config = dict(
    n_head=6,
    vocab_size=8192,
    norm='layernorm',
    positions='learned',
    tie_embeddings=True,
    init_std_down=0.00679,
    optimizer='muon_variant',
    decay_fraction=0.731,
    batch_tokens=65536,
    seq_len=768,
    doc_mask=True,
)
Each number is 128 + 32 x the weight over its row's rms, rounded and kept within 0 to 255. Layers, rows and columns count from 0. The size above them is the row's rms in percent of the matrix's.

# layer 9 MLP down (transposed), 960x192, rms 0.0502, rows 768-778, columns 0-95
size [106 107 104 106  94 109  95 114  97 110 105]
[[172 155 141 197 116  39 125 147 102 118  99  40 204  81 148  75 178 127 114  84 159 171 161  57 107 172 152 169 115 151 124  81 141  98  68  93 119 139 126 117 127 138  98 122 180 125  97 154 153 140 138 127 171 175 100 161 176 127 124 148 132 128  89 131 184  96 121  98 153 158 137 166 121 118  75 126 162 139  90 185 161 145 119 175 172 115  88  95 177  65 129 154 181 110 168 116]
 [ 59 122 114 134  75 124 105 127 137 210 153  86 136 173 147 107  97 204 119 191 114 134 141 126 135 107 123 162 139 148 168 150 119 153  76 150 124  77 116 124 107 148 146 142 118  53 121 109 145 125 124 114 145 112 162 160 158 115 161 148  79 121 132 121 177 136 141 139 129 147 161  86 212  91 123  70 196  84 129 127 134 109 128 154 103 165 132 129 177 122 121 133 129 185 122 147]
 [ 41 100 129 104 102 105 127 154 102 118 106 150 114  87 109 151 120 150  75  52 138 124 104 101 132 136 103 106 175  71 103 139 134 181 123 161 125 151 104  76  84 136  97 147 118 146  92 109 156 134 108 124 166 102 191 128  98  71 146 144 100  86 140 122 141  70 144 224 173 137  70 122 122  92 125 157 122 180 120 148 152  94 168 149 126  93 154 135 130 148  82  99  82 133 136 170]
 [156 156 100 122 131 150 119  83 107 167  66 170  72 123  92 133 188 137 190 147 177 133 106 108 133 208 106  87 116 117  61 138 106  52 183  90 102 130 138 119 120 132 192 143 107 104 121 141 117 169  93 130 166 105 127  88  50 146 122 100 120 137 126 172  87 109 103  80 177 101 120 154 132 118 150 128 128 224  67 110 141  78 102 146 164 105 121 198 108 131 135 101 134 157 174 189]
 [130 119  93 150 146 131 139 167 206 111 171 132 131  68  71 148 127 127 132 138  89 216 144 143 146 127 112 112 120 124 192  94 107 125 182  65  41 104 118 107 117 110 102 107 113 119 136 124 144 127 164 144 205 104 151 105 153 102 177 135 150 117  68 149 185 118  67 191  79 112 153 186 162 191 173 120 128 132 135 142 115 103 155  54 122 105 135 193 113 111  93 121 127 160 182 125]
 [142 176 135  65 125 132 117 203 160 118 104 152 124  96 149 132  34 111 131 186 176 112 133 152 126 141 134 127 179 112 120 109  98 126 172 205  86 169 181 144  93 119 124 145 111 146 108 133 169 111 102 104 125 140 165 149 133 125 176 107 137 115 139 169 183 149  74 149 154 134 145 145  81 132  98 112 162  35 125 185 154  93 128 119 115 116 161 115 185 140 116 165 154 187  67 146]
 [146 157 130 153 132 125 112 132 135  61 125  82 162 145 163 123 122 169 131  99 117 112  98 171 174 131 125 145 191 130 124 141  93 133 130  73 132 137 109 134 179 196 123  85 117  70 114 138 104 156 160 154  93  62 119  94  94 114 130 138 111 198 130  45  80 171 126  95  83 130 186 104 119 130 158 124 109 110 109 131 132 129 155 134 130 173 149 102 156 121 172 120 142  75 152 115]
 [ 89 142 158 189 130 118  73  64 196  69  96 106 113 176 101  87 151 131 124 138 177 162 150  87 163 138 140  90  75 175 138  65 140  51 121 140  93 131 144 148 116 117  76 101  90 148  92 141 139 109  94 155 116 139  87 149  94 137 184 110 104 105 171 137 148 103 101  98 157 135 106 144 144 140 113 128 137 122 147 123 149 128  71 107 180 174 189 118 152 105  72 157 173 110 117 145]
 [105 161 129  82 181 130 126 113  88 133 141 108 102 200 115 134 118 149 140 157 116 135 127 155 179 159 127 104 113 126 106 101 160 100 166 148 109 107 131 181  72  61 130 120  90 158 120 160  83 101 131  87  84 185 104 112 122 151 135 190 105 133 123 155 115 114 119 125 143 150 134 156 102 200 173 101  88 152 126 165 114 114 164  22 144 161 124 172 128 126 109  76  99 139  68 113]
 [174 119  79  99  84 196 127 110  69 158 175 111 199 108  98 190 180 121 155 140 136 133 129 134 146 171 105 141 108 161 137 124 125 126  60  82  72 150 150 134 133 145 133 121 126 148 141 124 112 164 160 128 129 111  95 104 183 122 120  97 123 109  84  89  80  88  42 129 130 130  88 141 159 205 137 127 130 148  95 184 127 139 179 111 126 121 126 156 139  84 137 189 153  75 132 100]
 [128 103 125 178 129 123 102 121 119 140  46  82 142 155 160 125  86 181 193  89 100 148 165 114 110 130 160 139 109 112 107 176 121 162 160 114 108 142 150 156 120 132 157 105 150 169  74  92 176 123 132 119  63 125 130 109 183 141 188 144 123 151 138 124 106 151 168 164 116 116 111  71 115 134  76  94 138  94  94 138 108 159 109 131 130 138 133  85 141 121 187  97 115 151 155 101]]
# layer 9 MLP gate, 960x192, rms 0.118, rows 769-779, columns 0-95
size [106 104 101  99  98  97 108  98 108 102  97]
[[107 107 165  76 151 166  76 125  93 101 133 131 123 105 108  98 198 118 115 136 182 114 119 144 113 100 140 143 154 130  96 153 179 129  98 126 130 160 144 123 149 141 108 112 162 134 154  73 168 143 126 179  84 159 113 155 144 175 113 111 110 132 113  80 123 142  71 106 135 150 169 156 204 128  79 170  99 169 150 118 164 155 182 105 131 174 142 128 138  95 117  86 180  62 189 137]
 [118 107 136 161 132 142  85 125 136 108 199 131 108 157 108 113 161 117 135  92 110 128 138 109 152  96 159 122 169 135 149 141 111 140 161  98 107 147  91 139 146 128 119 175 111 119 165 101 111 132 148 119 114 169 113 165 130  97 123 164 141 149 162  77 121 133  73 135 108  77  54 126 159  40  82 108 113 124 117 129 107  94 111 118 138 114 136 109 200 111 117 184 165 159 130  88]
 [142 134  69 153 124 137 100 101 147 159 107 189 106 119 111 129 150 207 156 123 158 164 132 124 140  92 145 119  93  57 118 172  69  74 121 125 100 171 156 152 126 148 169 107 110 164 118 146  95 195 134 151 109  93  96 156  75 131 129  88 149 132 115 116 142  71 147 144 204 149 108 144 134 141 102  70 109 165  69  71 158  90  95  86 187 114 142 104  92 117 118 148  99 168  92 120]
 [122  78 109  55 107 150 149 113 129  99 196 141 186  86 132 144 194 128  85 180 124 105 118  87 120  97 138  88 157 131 126 128  40 113 129  89 125 137 150 151 118 127 115 219 114 127 106 100 116 174  67  93 130 144 127 160 128 129 160 141 129 147  90  81 130 141 105 136 112 177 113 118 175 147  80 113 146 111 130 134 104 169 107 130  92 124  51 115 114 149 153 151  79 149 153 136]
 [ 63  94 139 208 147 130 179  92 113  98 106 129 147  92 148 104 142 186 108 116 119 121 114  68 129 151 126 154 102 149 175  80  43 196  89  93 169 114  96 143 128 159 114 127  90  94 139 181 152 185  87 157 130  78 131 183 111 125 134 151 196 142  89 118 118 130 123 110 114 151 145 133 148  79 130 129  91 170 153  81 151 149 119 144  81 180 149  95 115 115 111 147  86 120 207 164]
 [163 116 113 121  86 138 160  74 138 174 147  92 107 151 137 120 127  67 142 159  88 150 198 109 173 110 116 139 149 138 194 125  97 123 125 135 179 146 171 126 175 143 159  83 132  50 143 151 156 148 125 150 109 111 145 177 141 205 111 135 165 185 162 107 185 137  84 104 123 163 175 189 113  98 156 121 163 103 119 143 127 100 112 110  92 115 153 109 160 100 134 101 106  96 118 117]
 [104 158 141 153 138 105 101 198 158  69 104 144 132 125 121  86 171 131 126 105 162 171 126  92 193 149 118 209 135 134 131  83 155  98 127 105 127 176 103 115 127 118  79 134  76 180 150 155 109  93  76 123 125 104 115 123 120  95 164 137 134 131 159 146 134 166 193 117  90 133 186 120 128 117 118 158 103  82 162 121 103 109 173 118  64 183 162 133 106 108 165 117 120 147 107 120]
 [121 154 155 127 121  93 212  96  55 180  62 120 123 118 108 110 111 150 105 117 137 154 116 151 169 118 134 142 102 119 140 147 145 149 128 102  39 178 133 123  96 134 192  79 141  78 153 134  88 166 144 103 128 141  88 121 128 116 137 112 105 183 189 164 111 155  77 178 123 120 128 146 141  63 100 130 180 113 117 177  76 102 153 126 172 129 109 146  75 141 118 144 164 153  48 128]
 [ 94  90 152 143 112 123 133 102 148 111  52  65 106 123  92  83 121 140 139  95 158 113 152 133 141 153 117 164 147 159  56 184 120 131 150 115 114 117  91  89 200  91 151 153  55 158 211 184 141 181 106 126 137 132 136 184 100 207 141 128 149 152 115 143 161 112 116 131  78 181  98 125 121 179 157 125  53 146 138 110 139 138  84 139  83 175 150 163 121 138 100 125  57  72  84 103]
 [ 78  67 153 134 188  81  81 106 148 154 135 141 152 141 114 135 158 167  83  83 165 118 139 172 148 142 116  84 168 161 133 122  90  92 133  44 142 129 110 131 127  85 158 142  99 156 165 182 171 135 124 104 110 118 148 145 129 152 102 108 119  66 160 139 145  63 110 131 133 145 148 160 142  82 121 111 131  55  83 101 159 113 146 160 132 102 144 158 112 128  94 103 145 112 196  78]
 [ 84 101  80 110 119 120 186 113  97 132  71 163 100  66 125 157  74 137 161 128 146 145 144 111 198 117 140 158 121 130  84 146 125  81 143  79 114 122 206 146  76 140 123 148 140  76 136 163 131 123 145 151  94 162 172 109  90 194 138  96 170 130 154 168 116 101  62 134 181 117 175 168  96 146 166  99 143 102 119  86 153  85 111 144 155 125 134 134 154 116 180 147 152 155 118 125]]
# layer 9 MLP up, 960x192, rms 0.122, rows 769-779, columns 0-95
size [108  98 109  96 102  95 114 100 113 104  92]
[[150 128 102 150 134 129  83 186 172  87 138 203 175 133 153 115  99  95  93 117 137 122  96 102 168 102 124  90 100 114  89 105 172 126 143 116 129 109 165 153  59 126 125 121 122  98 141 134 114 120 169 173 125 101 126 186 122 138  85 143 182  67 131 128 102 171  96 120 129 131 152 101  83 188 139 128 138 151 208 137  75 135 105 103 144 117  57 121 159 142 169 161 177 143 124 115]
 [ 80 142 128 124 150 112 103 124 155 141 110 114 114 150  96 115 119  85 169 145 127 131  68  57 162  76  77 168 189 114 118 137 104 139 141  88 145  77 110 145 156  64 125 128 180 122 147 108  75 135 124 144 122 120  88 196  64 141  90 115 117  99 128 122 123 127 198 168 150 129 164 132 186 144 127 110  88 143 170 130 135 112 118 105 158 103 167 127 100 134 151 113 180 150 154 120]
 [105  90 143  59 122 131  92 134 135 146 158  84 120 116 145 124 176 130 113 140 106 180 111 136  95 106 159 140 198 146 144 126 143 215 120 154  64 128 121 104  82 155 129 134 128 112 105  94 145 109 187 143 122 132 122  93 194 131 105 108 140 176 120  97 137 203  64 116 129  86 146 161 122 184 126 161 149 103 150 164  92  93  92 122  91 128 114  76  57 149 141 185 122 103 175 119]
 [136 140 174 158 111 213 118 115 111  97 113 145 107 122 141 122 153 105 180 101 131 151 115 111 172 116 161 126 150 167 106 144 136 119 102 120 103 143 170 162 102 107 118 126  49 141 156 134 151 157 122  87 141 138 136 117 103 100 133 150 113 196  75 139 116 156  84 129 145 209 150 149 104 160  64 138 181 109 131 150 116 173 110 143  92 114  92 154  89  48 136 114  56 141 172 112]
 [170  87 107 120  93 139 156  88  86 200 143  96 128 185 160 168 153 151 145  92  84 101 174 140 164 133 106 127 103 138 167 173 107 155 111  56 117 105 108 127  99 133 135 139 160 132 141 150 123 130 125 162 140  68 102 103 161 127 103 190  78 138 100 120  89 173 142  86 131 100 158 133 205  97 143 115 123 231 135  99 170 136 137  55 109 103  66 138  75  87 133  76  81 123 132  87]
 [142  89  96  88 165 160 113 160  97  58 118 171 163 159 114 157 113  61 123 114 155  86  76 133 118 121 105  87 109 110 122 145 121 137 123 149 115 122 123 128 106  76 125 109 136 160 159 122 136 131 142  29 154  78  85 172 119 121 110 187 133 130 116 150 142  68 167 137 132 156  88 157 163 150 127 137 143 148 117 117 122 126 142  88 199  76  97 147 134 103 107 100 182 199 132  72]
 [140 177 123 154 104 129 171 152  97 126 158  60 128 116  78  84 139 183 120  82 188 161 182 127 127 108 148 165 122 167 152 167 186 233 114 116 130 119 107 109  72 144  87  57 143 171 149 147 149  71 115 110 160 146 165 137  87 112 126 179 144 182  48 129 162 135 142 101  78 131 119 124  82 156  94 174 131 190  86 125  93 136 130 156 172 115 117 154  84 107 194 114 116 104  77 115]
 [155 110 110 171 176 141 137 118 124  96  98 112 135 152 153 112 133 153  83 107 107 130 164 113  89 141 137 116 106  97 114 168 133 173 110  98 137 187 152 127 166 125 148 109 178 102 149 129 118 151 154 187 114 140 111  82 114 125  81  97 148 110  97 121 129  94 103 109 175  84 138 165 136 137 124 104 150 112 117  98 175 117 118  90 148 119 144 134 112 132 146 149 155 147  75 141]
 [156 121 120 126 130 130 128 189 133 124 191 147  70 118  51 110 164 104 105 108 126 152 121 139 160 124 136 169 111 118 161 106 115 105 154 156 133 129 162 118  91 120 135  59 177 114 122 146 126 129  84 143 156 130 184 146 137 187  62  96 151  60 145 160 150 137 108 105 132 142 133 176  99 154 131 128 156 119 134 130  98 125 102 108 184 133  89  56 149 160 102 139 107 152  56 138]
 [143  93 178 140 159 137 104 115 185 131 160 164 141 158  66 165 150 119 147 137 106 122 130 124 146 134 177 119 166 135  93 102  55  99 134 134 105 103 150 117 214 129 116 117 154 143  69 142 169 137 104 140 171 176 137 167  85 185 103  96  81  78 176 148 134  79 114 154 114 184 112 147 143 149 103  77 132 135  90 112 183 151 148 107  97 100 179  93 150 173  73  93 130 112 150 150]
 [111 115  98 147 115 145 161 148 169 128 222 138  35 121 167 193 169 113 128 161 164 158 139 106 163 132 176 124 125 113  67 112  95  73 133 125 135 206 128 159 156 126 157  85 150 127 100 145 105 121 109 134  83 116 158  82 116 135  97  84 126 172 172 134 137 176 147  79  99 121 118 153 136 190 163  99 118 127  60 140 110  98 125 105 111 190 111  99 158 123 137 199 152 151  99 114]]